Weights of a small GPT-style language model, trained from scratch on English Wikipedia.
Architecture: LayerNorm after each residual sum, learned positions, tied embeddings.
Training: a variant of Muon for these matrices, 708M tokens, 5398 steps.
Each number is 500 + 40 x the weight over the matrix's rms, rounded and kept within 0 to 999. Layers, rows and columns count from 0. Numbers have three digits each.

# up: layer 7 MLP up, 3584x448, rms 0.041, rows 1654-1753, columns 128-191
# down: layer 7 MLP down (transposed), 3584x448, rms 0.041, rows 1654-1753, columns 128-191
up1654:554466491517547581491484537440466467472504565438564477533419493520581477455446478570563522468488490531471512443554539525432412533484527469476447511524511544501558495479435558479501522459467487
down1654:495490593564484475473506527556491483542483534490472554496475481498519501452532450470494448474460527561549423493482506572536464535524651421466456381393401490530513490468393452457484464477530569
up1655:479558551575472528505445456494507473482467444498461495463453525516461516452485514546500512518519471561539444537506519457451532468497468504518502515460564581520476475464498491604523582559485527
down1655:448463461510496508508607565479524533509516529546570537518500477477543450493497501465466540564476512517514527452568494539503449474485514506456552493461479506436474497470516401472453469497453544
up1656:522468503464513528490555495497494472441446441597535510526557512462484451430523464534437468457472487509493510502472519478521504558515528516458581497454477501485477555519511471499416419458489488
down1656:584479561498502552452413539472494506524503492463480539505436426498563456543471505462509526488518578482469547477486452544514554419510489563535471509539523595468517518562536451499477520458509456
up1657:477475469451505519475446460490530474494575481576455477548503521538470539461513490479551510512488493440462528564550523449530531451542471455427442503482526455566478466531435536508461554510494491
down1657:441472517537447484568491465567505501508449477483559434495468545577566453458564517533454442486487469427518534448589503547578542483545501587472441507545511489501544477473577414465487532544507410
up1658:485477453477460551478587497556508506537566519438594504585527464547464536550544488472542406547465483541473469438456455501457565539523530479527501513397529522520465579536505518500494490443535490
down1658:556590534411569551543437506488498517512491552508493491438438516531533492519519465546515520492514527559517530445517474516545562455460521565536504562456465446508533560548511458568527456556526549
up1659:436497459508475503469496527519417535570526534535423534497537466537469536522428544471562532496501498444483476449520520504491459461527509462477436474432505461492493532450489536516487485440440468
down1659:503488437441518435560458502463535459505426428549456497503443516469418487509472516464517402474519472525510519514475519568482495559564449513519476508537506528494541512509507456522516454523531462
up1660:505467503589483530471490577579594488453499488523520559490470519478476486425495491453501532443494511465447495449571378546500414458462542536540548486494528476547507469536426576455555584472452501
down1660:545535540498477491489519449473446464536547470406533471540610573478569541527464484454547566533543520501493542553480512538440468511467505435543553490488507545510468563465575497571566543485505498
up1661:508496477527475544533507481492442550531522545522481560513540538524430531495547528566493484557417508518471519493473484496450439473437505522450492508534454556539555565457549485457495519516561524
down1661:495519582425545563536474463500569462535487470487444532530489463518514493540489464493582450476531472462519463534539540485498537453502513502501488512481463490479450493539511500537448470431490528
up1662:548526497504498562422414546513528495500474496467541475431522534526447447454463441462434602431557567567507499533492454487462555409526555504567497573449475399495505517508573494528503467536519561
down1662:538472544593506524483505521456459514501513482523472484504449460444470502507424462474556538522547537472530411512539553489458512494474479532417478482543533434512464486503505542554505514454510437
up1663:526449527440503499519469445601522513429458455483521534440546487439456432517508464501502424523538442506534470438520514562516504528490459497399493556529492527498479488505539508526515463520491564
down1663:559517484490465444510539549456497504564547454518479444477497450494492450533513472489556556455528484446468535483524534493466482507464520532483492449487471430505463452468471462445440587543496510
up1664:451455585487510516488526415484483533586477579540388468438534515480535549528534477428516489584475508519505563468535438569553476490464516496533564438540593546526448500467602438511510488539548521
down1664:496581456455549522536489569445559511562392564484561546555485531512538525614478548567495561495511546498481433538502572494485543524498536480492514489594455510479485548492487501464493426503513504
up1665:514496505517504445551522501508564439519479474487526547560543443466454547530411493539504545533570449534501522508467508478465517444464456505487491469528410437474563520436567467540518551434487530
down1665:480440452505466467459377576522471451484464555518552520547567507510569445558523531460462558504487475435511451511546449534494520490575516520506475499500510478581494493446515489535485441498538509
up1666:483494506508470492472500526495465433578488489431427419516492502568526484498500564496493527530548461534468550423565507440472485506471544464507564508503484521555510507545467459508471444436511455
down1666:536502514506516474440558542478534575468516532533456509480449532513446547462468466465519493487495513456534519451479514503560481478522433536560573480449597472465446455504514514505494550459481552
up1667:548475449535471526495539541479444518566538493476499488577467503509421500497457550522449526472515531519442464475481501504511508577435416488457510483499521514556540491539489491484485405513489539
down1667:466538554517440527544499395502551517489439442426498483526454453557453478463552490456502583475496436512528482493584545528480478463537477437512502533527500543531532500524503524475510544488478500
up1668:565443432524454483482529535531503490528492530500500462566432475471501533537515533475507567541466497454507497496500496464488439521476535498492430509505477464551503523512514466497450483523440505
down1668:455490532525468514485479447486512457502502522490530539456486508501492546484436516500518501486482524483548527438552403478551537482541457526484513460458535501450511474414517526511490535553464501
up1669:467496481536515444533540511462518508509407501484487535512530536546410515536466477572448532526549500506516446539497418497454497504459521503473558545492500531431500545444548527480512444465524479
down1669:533450503507437470560480526510445528406521445420494453499546485398499412475596462504559514413507531539544516428501402511463451512508478486511567486476601550603463393478506499479538563574473578
up1670:548451559530462475559502450491495486543537477477579571423477501536474494482433518550490480504479495533554526529472532513438456499461514579476432516506448493537540519461581569494505531506500556
down1670:518489500518470524521583501444451467495440555460493531510520512573478560414492468507527420510439513506547427502512459455461498495533593502522486476576442467446598499448550514521546537560482522
up1671:502504474590508510477466492523490486526493526549478508499527577511504500549479439525526535509580480409532566490546478550538512540483474579376497549511482454459467487457558496521578483514491533
down1671:592579569462491537459472408555503486450482490564463473534490507463536564516562560484499511401489559537420474483493461503503479544493524478504515478533541479459489542503472578480492508457465454
up1672:563553537490505546485499530526579463530500520433450469525538566466517525494532475489523546519429532456441424535487536526488500530507484448381593532544564538545452504552463476556491530476467513
down1672:498504536512461538459513504517546455550499535502472546540525440531520509476512493472460509456560471513458504536506491459584487536511485448558497457488523524497538510466522461536471537453484512
up1673:500474535535430478527544460433561485544482521505595541512551460469487554519452509565556464534447523545487418480463471510559406450518508461451519489553518508567476515532483547537488516455475504
down1673:524461465460503527513501501498517530505432435523398527471491499539534485523509427496435578569482511517426559491517499489464467489478525461476545500545519496495566515483553492466466502517428482
up1674:424500513458496483512437513585431496541506516459514500448476528434474456466494603473477432469487497497499450467504497528480548467480506530517483511524486468520487482490510545577489460456455469
down1674:551496494574481526541495435487467546523564484497521557503532478498533532489453524496538497450477531425490530532531484491485509476450477506522477447511532518518562558505488426429519547500432475
up1675:566500537497481521428529462523495496490574447521523477484494481500516480520521458522436396545457543566551469492598454549503464423520468529402556461554486446537493514417529482527522568540549498
down1675:526532499448435506503486441471547481483460507520414483526513540511443513506529579526554511479541478491475494496540468498492493562524572428483481546437480531516526461513527500503473496496471542
up1676:493465500458489535516517530428469557474470530508564533526460489442533511452534531502452419522502554437581533587549552536533568496541513518488412517535443557520471455416522562576492439515488478
down1676:484604486486474574473536453512475545446538482518496480515521525422551475548560450489507508486542497488472538466477518519478526478527501508487431531526454532466491576481504502528493462533510496
up1677:497550572454438492477510490516420464539550494464523509442502550478515498532566473472530508597551463510517539447517432583521562431509501512486495511415487506555556485477592566540546543561512522
down1677:587552466478508546517528511522516527464522407498512472428504528504519466496592485480497504518534465405491464494505525470505491539531519522529417473566456426489477527479504527536421546507550558
up1678:538446488502492498518553538577539596440443507556517498502494530534455509536506430505520506455475511520527498489504513521581584519507504476567481485493536533537545567500469475534439525558458502
down1678:533438601593463459471440545401510488531487480533541510522444447446509529515410482483476471456443494509530505490518493503466557448450475480532468485488485507501541536524543577448497459443442597
up1679:525527511434554461583515565545480534493526442523512519555489472460549465504507523565512504551501438530472545524503509521511487508497482493495442549534461445489468490491464518507512468459478496
down1679:446552448453433503402561541453583569573431526449518515474506447572543488540514514500435499546491522464503542478501539521491448482520441439490455573521472454429420498451491526475487495473451543
up1680:458510462536484497528521530415468507470545460558492494586546471472512457510514526563557492495485446462538525554544439570522538521551471452525498606562565531529468512487575499547480508473448435
down1680:456462590507487482519486477436566478500489481470481483410580553532466451473500509559497539472495417461493454499508507495442557543541523509441461468479492444507555462570485465583436532457501505
up1681:506480513519574498534548502538499525533510494596454551495538484611468504425524486499477469461534451480563452469554453561536528482519430509477473485461465566474493523501551512437512471510533511
down1681:533475529580536437506454506458482460490573568434464499476554484407430455487520542502475546554496564460480507502547528432518502560542457432499585505542548456500544499536450458509491539480422500
up1682:445523494549480547487576484429478527520503469482469498485487510560540535557540467441486535528561490474528566495481447463456501511549542541443463472441473496514507502453485518462602454488533552
down1682:485484539450453495430443488515480501497519473499468453407492456568498529532493515521548526521556538541574542504529521512476501465569476465501478457477467455494440461511488429534488547477511580
up1683:487512471533526506474476502465551488485475414503507507591463505531446469544512561431423513442483589554529540459525476381536532501484471437544520526489441498487541478453488497500585510466511484
down1683:475506491438503544463481440538459555537509553458463477438527581504511510401494454541542529474484442506456422452538529426481467535491569544472507470548524478421503492516512524489433543463441504
up1684:496505510471529532460532480543534538474473477453529441459462592540501573502501451447488465469504500471465480583475583485531508565557530572466458457438580468540509496496508522556472500523507488
down1684:477495503436506467522516504427500511474430491553526546480518509499413507440549534551466490573541473530524507438522422549516451454456484478522552550451546541511470525468489512483506497521439530
up1685:564540433523576436555479430512520509502519482477512509516527471547493553500450481491486458507437516511509517543477546473462439508447426452422481573546546496475561528499471515557558505472560468
down1685:536482465483509494523483442462495476460520545468482472493446439447495529493538451516493425434457500563527453466454487453487542545533531485487538513521566500546495494559483411537501429474537526
up1686:462444528569482576489450471439493517431496415441503553426512535454466492500525515575547454510512484483500569502525461543492464500561509420488448573399530529465487540622482510512545461550500564
down1686:517564464508462564460468446571486577465485518559461487503490480479501524445552547482536452481519493436501475451442505490448541494532464439499572519479491507506510554486466485535560565521545567
up1687:529565537565507570485412520492438475534549572457470470493480525485492522508580457494468500502496441513460483517449495473543532551464541481472524509511540470518546519579506481549501500444501505
down1687:440488457515542462533479500557487438552441486488497428482560563555478461484517488451561500482591598544532481472413505457464529486468541530507545488551452474574506458451447484507454389535489392
up1688:540495481499480540509521478535486494461434538539560539500519487434556508464468539529483465540474510546547538521480458486512441541455491512547465485549459513451503510514475523439528514460478509
down1688:501487497557492484445530473487499407477412491557531457451498554536477512529540501510429556477513451458502461588493512469519494471465417515488527482481528505537493531466485539488517480475528511
up1689:464493475520461519502530531459520478483412506581432504501557457527535529461514500508513390488476472414645438445501522482506507519509477507473475523486473512542501451530434551476525460481521486
down1689:428535488522438544465566556492457521528580490513492514502484515505601547506546521476477530451427538471532504573525421490511446584538487503537516436447457529553458521447543487465523444496442497
up1690:553450495442526511563518545486461501493478496496561476558584482507503550470546463475525477529406524569467534422481585476413529543507506457544424560417466515484575500516571516518474500435510500
down1690:525559503566553504491417481563517545516604464511529500563531540523580455482481540514490463470552567488536460501440534485504465477508411555512503551590533465547456538422479513522523486484414499
up1691:549477522507584489528461536515449433527490535496521461462566486551512506476606515529495479541446468502517467549470510548459536443491578531489424410516465492504516491456479478532524542472396510
down1691:468518511517459534533550541518532560512491498538476476577537503493532547492537546446481496468548491494560504463528471570549495531485503478473564524536494457558506437585533456512455539476558450
up1692:468534545516498542513526444539447522427479494473537434506469478475455465473568490503568495466499563534521541508553481460491417453460563455533510554503510554565529521542491508546550521574446480
down1692:504477419514530540483527475547475479459495419521545502498461479532538465473487470505504474514453502529557478475529428475514453489408441480439505460497485514513502513448520607492542429483465551
up1693:463511486462475604453481505477490454498495533538458422529503552544494488528508515476535462454465535522454467472532522484532522469493537510571509460514578489541469430488460497450516557514525524
down1693:437466398479569534493547557536518467522537492511495428484447522512503508499432515439508449500559542437537534511486489540524522548476545529472434489564490512495487502564548458537527468506505515
up1694:458529519457541461433514460474529567410460493428552488529496469577503447522476524526508497462499427463497503477494536534546469489565459506478568502526463510571509513473531544519471495432442508
down1694:509484439555493506551539493535485457459543469517492484551528532499556589569481465518458522499491546552460535468465443515498506567429471504391520533599477455525487492591560521476492469516544455
up1695:394477536487461576440435417414458544509528406487442496483512459526493526440523518555503468487499472509519525542514528539492463456504483501512460497468531548497522473460463533465535503511487513
down1695:397538507504511571533503494521542493556524577465484491441498580430474527505514441580512513486544467516586523531457566464539469464498553602507578580460446516551472420506508412409550442460546530
up1696:444539546537509551559521461523567560450564555484490450501486423471486605533475572557407445458449493486534472454459451517542441450488549511493498466531518487474480457493490471522475487502436422
down1696:555481493555519502515417554427484495446457532472501510541501496506470531568558471470551475489515601526433564489557492470402511520544467533489498455489519565460591485489554528494478565513547449
up1697:543507519472562508559493490547465512460485450581442492575499478458436589492549503516522466522549474487533529494538537543457509488530541493436539455484492458545451486469554496581502531473511468
down1697:440493596533487456481465485548500462522450539438585485498467470493532515475489457414379525508451491402515489532507515564491433482545498461467417482565503504543507481474404455476475506461493521
up1698:488440520576563532530525536463511506544466504539533481527476570514506525548512527416439618513497427472544452482516602399538590496521551498483497513516449441440497541452507453602433478566540461
down1698:477503465486402419507520413460422541576533502488445481522485534548598427446418515480583486482482486544519514510515492468454486445512494533510448576481559585525426471506553495479513516529472525
up1699:465413523454511467531490523528471472558484576524543582485474479539462459505537488547515458428517492507586549549457525470434522460549542495573495471503477507541436541498514472455484487458573463
down1699:408567450480514499547512455453520457425556536573528507523518447547506451434494514401483492550496501421508509462536475469473460484496507477534590528492480499452558508503537530512490472512544552
up1700:523575444555486505478538459527442551404507502557455491492443504495556502510534491455518444521486465485395485504495441510546434546472498460436462463525530557498473505422475553457448533474466444
down1700:541523467485568556442542507424519442512496412509536522472492478568557499505453483527498494468504469529576482476463520488524556559485494541460523490448440521451576484553499500472524523449437526
up1701:532498489546553483450468524420523471550545458509465477502451526466515489444488557493493466490436510493491419500505527500444470546549544505441456523487542512504519524479499511532512470525443580
down1701:519493467492527533454548541465505586495484463469496516472536485519502481521533498522463451449452511473464462482515470430512450563525557495515468560490457548560517488470448392441528553467472453
up1702:561476520501474577449497518444540502447537544425456534476458520477551456441570520553513524493486517550456525491479508396519538520495521527571584543537567478448444503577574505464492481564481466
down1702:426477467568539446508552549507485480473427521522584546469516551447544480512461487556464538429484528455417552500439551545440437453476484499457512501475531517561498500473514511502453497459410503
up1703:496443507499479539468493548505479473462585420496554517480517549530576490445496564478494451454575549510496471499521474483480537476522477519522441526468576477454552514558484532549488509476471419
down1703:529439438457503423523484512492520489494497522548479499488521490513585553475536496521468474494446536474450461520489498441466477538479525539452437499458541564565497491487533520461419456529540455
up1704:455524487559518460551485477532543532506496473522454519491426575517544500503469539508509524549522507506414509569482502478522479415513471530526473435532489510501475504455498565490450463555465408
down1704:505495476506466416499439515488461569518563447544450574477462449471483463479481579440559489465586519500588444466571497556540475495532475420486499566455454498473468513496451506503443534511519440
up1705:540552515638513484466498491514529478472496506442474501422569484507533488469544412452499600432471514454443455520476552530541502485472497505448566514438508505539534466456524521449461529506405470
down1705:517504565557567477484465549493510487468484481440547492452533590540535470490465458547445428537528477586434482519480470493449542511521481528498459549497483504533557521464479443535468485488506469
up1706:460543476483424479410488537431553524443499485471517513470528473570475469519544488519466440524523541572586590514443511483481481477497553496494487527544386531572522545535535464464579475530530457
down1706:468532569506468517509537471549454454477439450534471445528485525470546502487576492492551582440529451478515515515552462433544481564538483456518518553464496570504450521469532551516413423457442535
up1707:548467526428472512515517482526545484511441552517457476456518540503518493475526512504496483464416511495508497487556469455523547526467506567506458475558449455485493488535523470558580443533519496
down1707:497534497519546472548518521488481539514507514508587470532508522562454585511501494505490485528484511519549534541501496481518478496461482565484511478489472533457537534573500489526481539451487554
up1708:521574507435456536575432499508479465555499520573493540483541492472517499445514517466496520467524495511564570498497499478470465529469476543465526551456495473471510536515505481477501494515523467
down1708:544499436498485499435485459540512470560528448541476476500547481548420573563504554528485546542489554473478443516513533513537493525439539496518545487508557530461595491488540489508584459477458469
up1709:513529459505549526540522443486472539560479542501506498390573496408530477520518440541479531461581462430533516496506485478485570611478544576433492472492518493448499574530438484530443466496502472
down1709:474446432475492501502522525561480501435534421480400473489484432552477475554515503445568547505446445512481536501494559492458446464475509486454481512542524523474477548485514500534520434503507558
up1710:505535522505509487472476479514500463524499521496373465474497439514458517494457536454515440528446493512452494534562501454506510518531532538450435509544438493552496535440524504561427484514493501
down1710:509420467507492548531500526590486459498512469428468540458448419557495465476503491548545483478512514494550382525560521419538408484484508506458484476440494468489450412506552560476550505494573468
up1711:432509495419461559510520463484487572453441451462528595495515524536527558489462408546483533528495572480420565530511454425535482536463551491469509489522527594550516485575463481555537477480552487
down1711:498523496522501474559509550552436483516483513454503485461456560498472505468530552469493490476463553560526490529511576441524456416482506452492568450506474440488438522471470448457516513522510432
up1712:489511479417538530472465466451456495497512461614454472425539464518484509459526421577495471505451459582493507458494459566453485563509582554543507493533618537537457508519498524543610539606510484
down1712:506551427439512618585487471534540484503450501395547573547522437511499435509497500477570462469500510488514472604548506427522493548470495480486508569520525563509576512481528464547497489502552504
up1713:425579501491580527464521509511511474546518564568525562439421451529576462460569491472594556486485560517503534484460488486492479429536535588511556566498420471473496468574453557558518504496484458
down1713:515541517481491480433501429506506500563558534427537557476396536463542418549577533481496440458463493486520532492471498435526558482574495489552554500460542481571458507478520575479491446494491482
up1714:448502452483553478501479495436481441472474486495547427521444486432450491505576442557496470513519503570509554472440492518549459486502529516443469481484539486441538519465558552499479493504547463
down1714:496510495536539545478469517524507529599479514519517454459489549527544456492540457506561494455546510440465558513499531439489536435468561456443417567535512496530516500487454507442509545483499481
up1715:487465512487557475504506525472489472479477476524489517508486521454528484524543475505470499483514514470476507490465497551517520485430429525443501501543494487505493546508499514483376456528507570
down1715:429497552553456512441497427570524499456464519513531473518448454576442501497477509572577438486567407501524494523496449467533511473564573448476488470506582556500491480555451563477580457536501520
up1716:467479553470513466545541456504534533491546518465548471494454474462579555489456501505544442488411520537457470511538462548491463494534523441523492497497552464465507534481534481502490501490550384
down1716:529504515520449532465590503447519462439477522445431441481453567490437445505483521547544518483498511524452511439547442511429503504554527529465454525546556507540495575485521446592440519427513488
up1717:522521532456426505452489530499582545507549467489443537546534507436479585502540534444557507463519492474430468539501474461478437501446416478513522520475567475506495516466482501503502455470511498
down1717:524505498456447571499551516509441555478545549461500440488532463542516488484474512516470443485439517508544500530475533431477470522470461517449546495542508499505582571579469445505456508466458532
up1718:536568471500510493536500433409507473481471528484465497471527503504470584561430474515543493490464519536514437559551590520489514478448547510534501464526511528513514453556425492498500496421507507
down1718:529529488529540560487497466485491440473563541538479556458474484447504547539506483532579507525462505483437485452535504495485571496479471495457565526505496534434508530517546468493498455448483454
up1719:557468490466453518473556539575476461484484477477548424496546491477496481475574434454575508542429473567452546538499524514492511529537539494428535469475493428542501478487546427504514548517436527
down1719:547504460473418476540514451470462528585543453503563570458455524512526480533506545528452512448479483497521518564463468546525522507542467549486484587460535512501533523432457491504522482545523488
up1720:538504518484529503434509578455402436519495498586465447431516533551499484472474534509522501471572522558523451439559545507534457489410472468511517550470533508593503549453549493485495465453558528
down1720:564519450471578519519529488495544494522468465540470537555516509452425509483521507498445458546477481451536454538491473555425459481502510540523516499449492622474490478552488494522502512470488491
up1721:500485413472499483518512492517583568510432558514501514466547453539494501484511494526508498509509463499488503399594558513508457469543470481525532502508543507528484604535513521484483529483498419
down1721:477555437475509503463525437463494462509497536433487530442535511505515472553464464512466500461487485527486458540478467535537547545497508496506453430449547470434460469447509526506464572551541510
up1722:467545464482488462506558500536467559539431490518477430531498451413555502490422430571494539511530476537479528403512538490548504409492537490447456482476506427533473485554540520533475528492470461
down1722:483426448523561509425515515501505542580394527571516526480503527472490464461554537512553463562466534499468520572437480487531575527499516458524424483460432481552508553462480439548470560509446500
up1723:537439500511504497500499438513502528447533468531536464457454527508446477518556488474500510513495491563514538547508533504557583501535491477549482486451518476492462448488473467442499513571511475
down1723:503488515579443475558502533497540468522594462486470507566457515516530492471437525429591470484438447424493455464553543480533440448523548524476555506480456492504509504509452470479474439487461461
up1724:546533542452484528506506569472441479493466525506502549538473478499462538508553513501482461545513516519497472545505423477477515475451459444493499526528510513497485487459494509518502557460536531
down1724:522494502507581536466568536480559532445539515471500491548502482490475479466491421521575514527463482498488441501493462448441533484470503546499512576515538475492469530455539467484486506513444492
up1725:449541520535591569478511517400498519550453451535579559441533478526536476496482517504549529517462499491454481563400468483535456544498423600456446461551479550568556505580536451486578485518450513
down1725:598440422456547475519430467433489533473442462461439472533499476467510456473516503526493558547498524482481559508583487548505496469494497436540543462507559538451430527514584444446484442492488484
up1726:445469514513456438532555468546486499387548528478495464464465475451601471457486522493527513517550462511499540468544438531564462509503450483457431535586492481505510465526520548501525484492511471
down1726:509528426488554518437485476435493509552500550530467515508499497510494471472473536522523492475499553458489503557539540516511493470491494549425534471492462489489510460556437527483538488479469483
up1727:477475573419488503474487489506556504525514584440528526486533506608512550504510479524545583433517539498507529447484465452445437505510464489513542550489481556572539443541578528584441508520525523
down1727:499573489503511421508547430500506467484559495464490512496519515569474510409496541503473515506532546528462524488500457488530571541482505529590539451524503479515463451464451507547484459486500460
up1728:504595467507514500554475510455512467425501529465504539424538475472513573489517438509458447492449514452514531442432556523519521506420523483487444586460466495570461441468551460536471527493534489
down1728:488510464502575554514479451473516511461532485467497490480493521468440483429587512530509449495489537487530510528487531485374484527556555536513473520555509542440544593510424447459548520456536466
up1729:523506451520539491454458499492452461505518515507461479482400470445478536524504558618536591480458477506559516542509508533517536484525431480470495517480447490467451473507531441502452474440453431
down1729:496494502500511474451535487476478436416441492485553485584532462467516424570503544486499523399469463544451523560570493510429487505533444467535484504549511481512502536504417461533504509448490459
up1730:548526476492521490526510557463494510485528434485467556498471491506474444479531461513507510542462552525538536438461562438454545519558530511523478484484465444500505603516475558504471537452484482
down1730:479504495505448482533551478476470435425455472538516481446458522586558490522532502543597510486447431531559524550514491533506490437516497531418482512546539583527548482494491591495551448511517547
up1731:494543488488453493502457519509438571457406617487566498551456552530466496482548564574508488478478504501449438498544461491529499458486460496527594516468499506457531520502556481527545478489435536
down1731:518426452507538472488520533533571544509555530514551499511519508523498498510540436551532497489507623489480430496548495544512432514528494503476486528483495449575521498497500511476516455466476432
up1732:547521474437450490471480490529487462459462446492465500532547499455547500411479504489541503497482552468497540498497498551470458549460517549508542490485555530496497527501459507530579531495541454
down1732:506457565496475460488498427483547481455538508469493414496499517438547491450477444482428543493546426488487476521498497395544527519524441493476492513521546431556494516520493550493428535511554539
up1733:560525574481481480388494527560528528506480579539549537485485534522433449487492490511539530392488476463444521483492484435486552384539527527485478543453440539526491485565483569447512477428557436
down1733:520454460497565473480558476518549494498449509554458479450611464554490548518520572446571509471552475444530463420413411517539484542525450444508466465442471426486525508423482513491506518611501495
up1734:496485468509518512481456517509462505453581481539445548534467476562468428513540496462419539452507505537486526549526515536591493492514494527477476502518459410481463495480521517456575446534572484
down1734:506528412488500559492454496517492505498526582446505462441538482487496487567571484477478548484446499402535518561548538479407496450466477477419466506518506556542509535486508534455474515562448477
up1735:491482493426506471536473421464500548534510462533462527551499491466468526476577425418495536423525516527499466572532516502473505549548461445432528476488480511491506496441500516493482510509531479
down1735:482538480527513543536542577536577519494516416461543451520447485546496428570500552547485457549484510491501496472499531475542540499507541467521466536551591559526566463497467412493433500490503506
up1736:460572492499488531524526504418505515452497553542551492431514583524487406535477469455482501526498486397541549522505538548505418560512481451520520459541523461442522542494542546471538452501548509
down1736:418547486463447471525503523551470514485496485505465536493550449521525526511554508535528521448476460429478531493543499504550472501474564505559493478464444463551455458461570483470461438566523519
up1737:547555497477519494440514465544496435474458444493499504531536545560483506512506386459490373507470531450515537479523524546525434459557499557532425420462482532470463527434418458539530465498521544
down1737:462540501550518581583478476523552556511559533538487523519504476515490462531461574524537557462417458519452429527445494491499476473463501501442436595557517526441522514473446533564521507497391555
up1738:450505545548489437512498463464490546487570424541521518529503533452549454528528536460491568496444494442543525504509500484457481454505493562505449521562542458519536419498452513474491509535443534
down1738:415444495552461451523512476552451521507539496459481477510433522538547494464509471510492493502469537532453509436495386510564531479484507462493464551460551537493522541433553522503475515513563474
up1739:415500484566494563520463511473497551577541542458484417597495470482493582491481450527549463632491476527472471541526458525460507455429538523518518487542478525552546517521463498459482482594518425
down1739:557521469510441570577483415506551453551540531512518477448530489447487530513508523440472455463480481487534534427518504462526461511533499476441532462531476415501465492521469466562473458491543474
up1740:509533530490458488459448551516501548536477470510475431478525440486482483470506433548478514499491482490558507535463491527479550547557550424457438476491503557465493479511504433541538494567542449
down1740:575519510588531454555535556471512506481513474476520545518474499521476393462501483534540489467445475580496433486497453501522545497527468526505529577501499508502465496491487501484587494497477556
up1741:517463473551480497539419498453569523493508579505488505573454541475486523545495469540460480443471449547558530485410452516521468437457532528503445529499493464584485539435538473480470592543481444
down1741:446433511513531523530490474497513443482492529480482464514524501516527533512512506539493455559504582480542513494493507559521517510562515488560478464476437528506567537471470505426596605536526506
up1742:463432541431499448523518505520465522483531548553478470515521465609550464524481470528456494487517479437468514455470513561529493537501536497486531507497507508459464470480526558539489434487501461
down1742:464548453514538438503438494500562566496480507472554470510498459544537463418477506512473535510523518563504551485488498554505480498495507446518497468489490521441516532453452498455537451471484486
up1743:525554524456445511484438504544418532545495493530547479513560568544420529577500514451459489497484490490571520507442599457417525474486487468452520607507561476581422490526555469545484414455530485
down1743:529491527476446494574473516487471480408538478544474448532518595464514482477557582518485540465468536500494482510579447535498519503465569545428470564500507478494482463452488541513525496504467497
up1744:516535455484540522478512546453569470518458456559510436573550507486492515490404480520444484521540512410471496476544478470562524556445550462503535480491580468448443557589428506509566547484514505
down1744:448572541482440548505575434451464507562490569551498517512557447506437534451496516562429484487529431569530541485471442562422519501518481474438549478511463414557466554439586530530551532487532426
up1745:540433519511503555418535521531456498470521595446555538526519456481496535463436449555482454479495548487431463520500504399566503492471479517488530389450517517488506549488431529421517584557588510
down1745:519544573510499522510502451480519550539506535442499473473440439558461488569462511473475523516460483545511487478478435497521519527501548528441557483497448460531509545488519512527482509478531460
up1746:469471480607427497532484475490491517512533398502483575472496574525466452532506521503487502486589456552416465518469475578525487450461485468469438526429440472472505510467466507455525479547468465
down1746:429500506523458471530505515532569496510474537440500474478484511436437473468535466475491536552484509468552517455475531484519503460494505566512497478533520518442463554487457511559527539463555545
up1747:479453499505546472585462488512515488517514465484542579469498494571495510465449467456554496489480467415520536485528512476491532476494544500574493539488429412490449556371520492467487404498530511
down1747:546498476436448481518518463550483557522544484449429529516485459504443446528516530430457557480541509520513572519537462486531510468433541512481566498510550520547480476501531553549485460463461494
up1748:451506480477538504520529510477538497498546548477542479416486507566508555473492483522457458481491468522544500463437509495470534548432472501527508538416453458535514514465485488467534486537464478
down1748:455494461520517525514484538489498494469502499443515577499524482516493483496527566538596546583573441509525583547530537460530450484541584509509402544534517476484498467506513475483515446530486483
up1749:502500524497485488560485556481461460471524507459503503555542571498600527570486410466504544532502540483497498490457571476436433511467423533511514506504495508466469491546570436492523485412462519
down1749:523498437524488545479495423458448495460546459474468484477553545477522547472538497461485550510479557595479548525537508493372462500519587511569512487523517502441499516542535556472522523575520510
up1750:561495499538461515543471457554516434436516487527486502509488474479489482443460556459549529524493533520572490575494528497551499456500437431484457562504578495600530497496539535500529568570529557
down1750:458543519445477481434500532552480439484554518470502464520478473513512473537500564534488504503442487520491526526472514502577478469436502426418458438485461514438481556557476490437463536501515475
up1751:569465388518544512524527475473514508496460545510504446499469499591534488459467551506518576454548542535428488504496448474537443534489548574465489498467523487512520527487461478442469471541524461
down1751:544461542513504546459474499481512445446459558489549554487427501470515469582457455483506508572524575514585571524525482492543468487472502457485509522465534454520432473529468506515461431495564547
up1752:456445489517473488511485492505455480547495572474438500492493483441499568399451543554529523496477542497504438537366482482483562527488566424474484460508529470481442521426483524496513487490514471
down1752:510577508510505516513502445540521508555506517510549527475543521418479471498453557509523448453465543459472499491519547519498496506497473512580548464446455552432540478480427519496522479509526546
up1753:553580497454526544475532518543576554592451446541523439512455519500539458478438528478520519533417489543478511524531447514422457539550509509590483491468482410494430457449584442466504513539456490
down1753:439487499527485523548428502496566437474524522525490549553440497555490514441446486528432534450481545513547574495547504449588463441500527536511431469543523494526476533542486468432493513492533433